From a checkpoint of a small transformer trained on Wikipedia: rotary positions, biases on query, key and value.
Each number is 128 + 24 x the weight over the matrix's rms, rounded and kept within 0 to 255. Layers, rows and columns count from 0.

# layer 4 MLP down, 192x768, rms 0.0582, rows 183-191, columns 384-575
[[129  81 105 146 119 147 131 170 154 158 124 159 123 117 182 125 128 120 128  88 108 116 138 135 130 176 144 141 147 124 194 137 129 131 149 144 120 145  69 111  95 126 117 115 140 167 135 144 124 138 193 141 166 157 133 124 164 126 150 155 107 113  98 112 121 127 108 135 128 129 122 152 108 154 134 137 166 120 117  98 113  98 136 135 153 149 118  97 142 143 146 144 113 121 122 131 112  88  98 135 132  87 124 172 126 154 162 111  82 124 137 130 124 161 127 134 142 152 119 143 167 151  90 119 147 156 125 119 114 106 156  88 122 120 115 138 137 156 130 112 134  96 108 127 120 152 135 119 160 111  89 145 130 173 139 140 136 132  99 122 149 136 135 106 119 172 138  97 137 110 128 134 129 133 139 103 131 133 131 122 120 103 148 121 147 178 123 118 138  97 133 147]
 [123 163 132 117 120 119 115 141 121 118 116 105 123 134 115 109  94  96 129 139 122 131 113 126 159 140 144 123 159 105 145 113 124 141 118 126 121 114 110 144 105 163 141 190 126  97  79 142 111 169 135 125 117 139 117  80 137 120 152 124 147 121  82 136 118 155 147 116 138 145  85 110 133 124 162 139 128 136 131 124 155 113  97 130 146 145 104 134 164 116 140 109 162 138 161 101 127 143 127 123 126 165 127 139 118 113 128 175 145 141 133  90 169 143 153 145 157 153 136 121 154 142 170 127 105 130  95 163 161 143 145 102 131 117 140 149 121 129 107 121 139 111 135 156 183 147 155 101 128 117 153 144 146 147 145 115 131 120 112 144 122 142  95 164 109 135 141 112 119 117 157 117 133  70 128 187 115  97 112  79 145 123 126 120 121 131 106 117 168 137 100 128]
 [136 151  96 143 154 112 115 135 145 160 122 155 136 116 108 134  89 144 117 133 127  91 109 126 132 159 161 118  79 156 107 106 138 114 139 125 144  88  98  71 153 113 154 124 155 115 145 125 112 160 123 107  95  88 111 125 133 127 116 127 116 134 127  94 138 123 140  94 152 150  83 111 129 111 145 118 152 159  75 150 139 188 112 154 118 144 137 118 112 113 124 136 116 129 150 123 104  99 128 138  79  73 149 117  85 110 155 141  89 155 160 165 117 137 114 151 116 110 145 108 148 120 117 137 143 113 137  76 142  74 125 128 162 101  82 120  93 145 135 134 155 159  99 140 142 158 140 146 105 127 160 135  99 123 120 131  89 131 127 133 125 172 156 147 196 135 119 120 137  95 107 119 164 105 145 114  89 121 136 118 146 123 115 141  79 149 138 134 115 133 128 142]
 [108 110 132 157  93 104 123 131 132  89 185 119 143 105 133 139 150 113 167 152 152 144 154  93 143 107 116 121 152 128 135 158 168 155 155 177 125 136 136 128 142 127 145 135 138 132 174 110 150 143 141 107  98 151 146 151 146 103 142 139 125 126 131 132 132 142 150 154 123 143 116 153 121  64 126 135 135 160 162 131 128 149 102 145 124 107 101 173 118 134 118 114 126 104 141 125  90 115 128 144 147 128 109 144  94 147 141 137 121 138 114 126 180 150 107 140 141  86 134 127 128 142 142 166 145 177 114 164 113  71 134 107 135 115 158 135 130 144 155 153 133 131  85 120 124 153 111 135 125 124 131 126 132  98 126 102 137 153  85 129  98 135 149 157 109 143  80 168 139 123 117 125 134 125 170 104  85 139 150 104 133 122 138 169 118 141 153 109 136 131 111 142]
 [120  96 128 131 117 115  93 131 132 124 104 140 123  96 127 118 118 166 129 135 116 104 127 162 137 155 134 148 122 101 136 116 140 149 101 162 113 107 117 134 114  64 114 170 162  88 121 107 118 132 146 121 110 145 114 110 145 109 137 124 137 108 116 104 137 115 113 118 143 114 109 157 127 104 131 120 147 141 105  98 120 124 109 109 111  74 139 124 110  97 151 119 118 137  75 117 100 125  95 150 109 135 127 137 151 117 138 146 117  71 128 145 137 133 164  67 140 158  80 167 111 165 147 132 133 115  96 150 171 118 146 114 122 106  64  82 121 165 155 136 129  88 101  96 178 136 133 119 170 101 176 132 110 127 123 137 119 147 112 176 152 135 137 122 115 116 103 144 105  67 142 105 138  92 117 111 127  84  76  84 116 121 126 133 106  79 171 137 132 124 114 123]
 [129 109 100 170 113 110 149 144 121 161 116 135 118 136 110 133 119 109 130 135 131 127 116  63 148 126 113 137  97 122 123 161 145 121 114 149 126 124 145 173 134  83 145 137 148 130 147  99 115 150 120 125 140 129 131 142 127  91 132  94 167 164 156 103 104 122 127 185 109 171 132 154 132  94 137 140 111 157 128 147 143 118 122 139 129 164 105 123 149 128 146 118 138 129 132  72 192 149 147 114 146 136 156 149 137 129 125 110 110 121 113 123 150 173 149 126 132 142 141  92 125 139 143 142 129 132 129  93 168 160 120 129 115 160 134 120  76 122 142 174 121  99 130 112 157 155 127  96 160  88 163 146 132 167  90 111 153 114 136 114 131 122 131  91 110 176 107 126 110 124 141 161 104  80 170 130 130 121 117 129 155 162 102 103  87 103 167 107 163  91 137  92]
 [128 153 134 135 127 163 154 151 113 163 125 103 124 160 119 118 164 148 115 114 153 143 116 120 131 135 152 120 140 117 153 150 129 123 158 108 138 107 103 123 163  96 140 122 137 111 137 139 136 136 103  92 128 107 138 120 117 103 118 134 125 140  82  88 172 139  75 117 103 152 143 134 121 124 161 141 102 116 102 164 160 122 133 172  81 136 102 143 102 153 127 115 128 142 145 144  87 136 139 139 147 135 120  99 150 115 155 132 111 130 122 131 156 120 135 123 127 118 157 132 129 117 130 123 141 124  81 143  77  90 119  90 161 117 130  69 110 122  83 143 138 132 126 140 142 143 121 140 116 100 143 111 146 145 119 124 111 161 133 170 140 134 109  59  86 125 107 163 147 128 123 109 126 124 102 154 127  81 134 117 134 150 122 120 103 109 143 125  85 111 107 157]
 [113 170 147 125 151 111 150 155 107 111 109 157 124 125 138 136 127 116 137  60 118 133 124  99  95 150 161 155 122 137 102 131 119 142 121 167 147 129 151 157  79 146 123 147 115 108 107 122 135 127 158 125  99 142 138 133 138 157  94 144 132 112 136 127 150 107 120 122 130 103 108 120 131 164 131 130 152 125 102  81 130 134  88 125 106 140 152 107 121  91 120  88 138 106 158 124 129 127 130 136 196 167 110 165 123 136 125 132 141 135 106  79 151  90 165 120 154  99 125 104 118 121 143 129 110 141  89 149 175 125 136 167 104 124 142 124 145 120 134 139  83 172 134 107 126 122 152 109 178  94 104 127 152 157 153 126 118 139 108 128 124 144 128 188  95 133 141 122  96 140 101  95 133 134  98 120 105  95 120 164 140 129 120 155  95  89 112 113 119 127 137 160]
 [132 120 127 148 108 111  81 136 155 132 134  90 150  99 162 120 144 127 123 122 138 114 124 114 123 141 176  83 111  98 130 159 163 138  92 151 125 125 128 129 122  54 164 161 148 131 136 149 131 125 145 142 114 111 150 107 149  88 147 163 116 147 132 122 114 118 143 140 123 147  93 154 100 158 143 115 107  88 185  91 103  83 142 123 140 155 150 114 138 137 151  84 100 127  95 132 134 124 116 137 131 158 201 135 152 139 134 146 152 191 147 150 127 139 140 135 143 163 127  98 151 108 129 149 147  90 112 144 163 133 149  94 121 162 126 150 124 141 133 105 119 132 167 156 108 164 118 175  76 127 157 114 109  93 118 118 105 135 125 117 100 135 146  88 189  75 109  97  94 123 116 111 135 116 128 117  79 138 138 127 158 114  53 143 112 112  86 126  89 125 164 137]]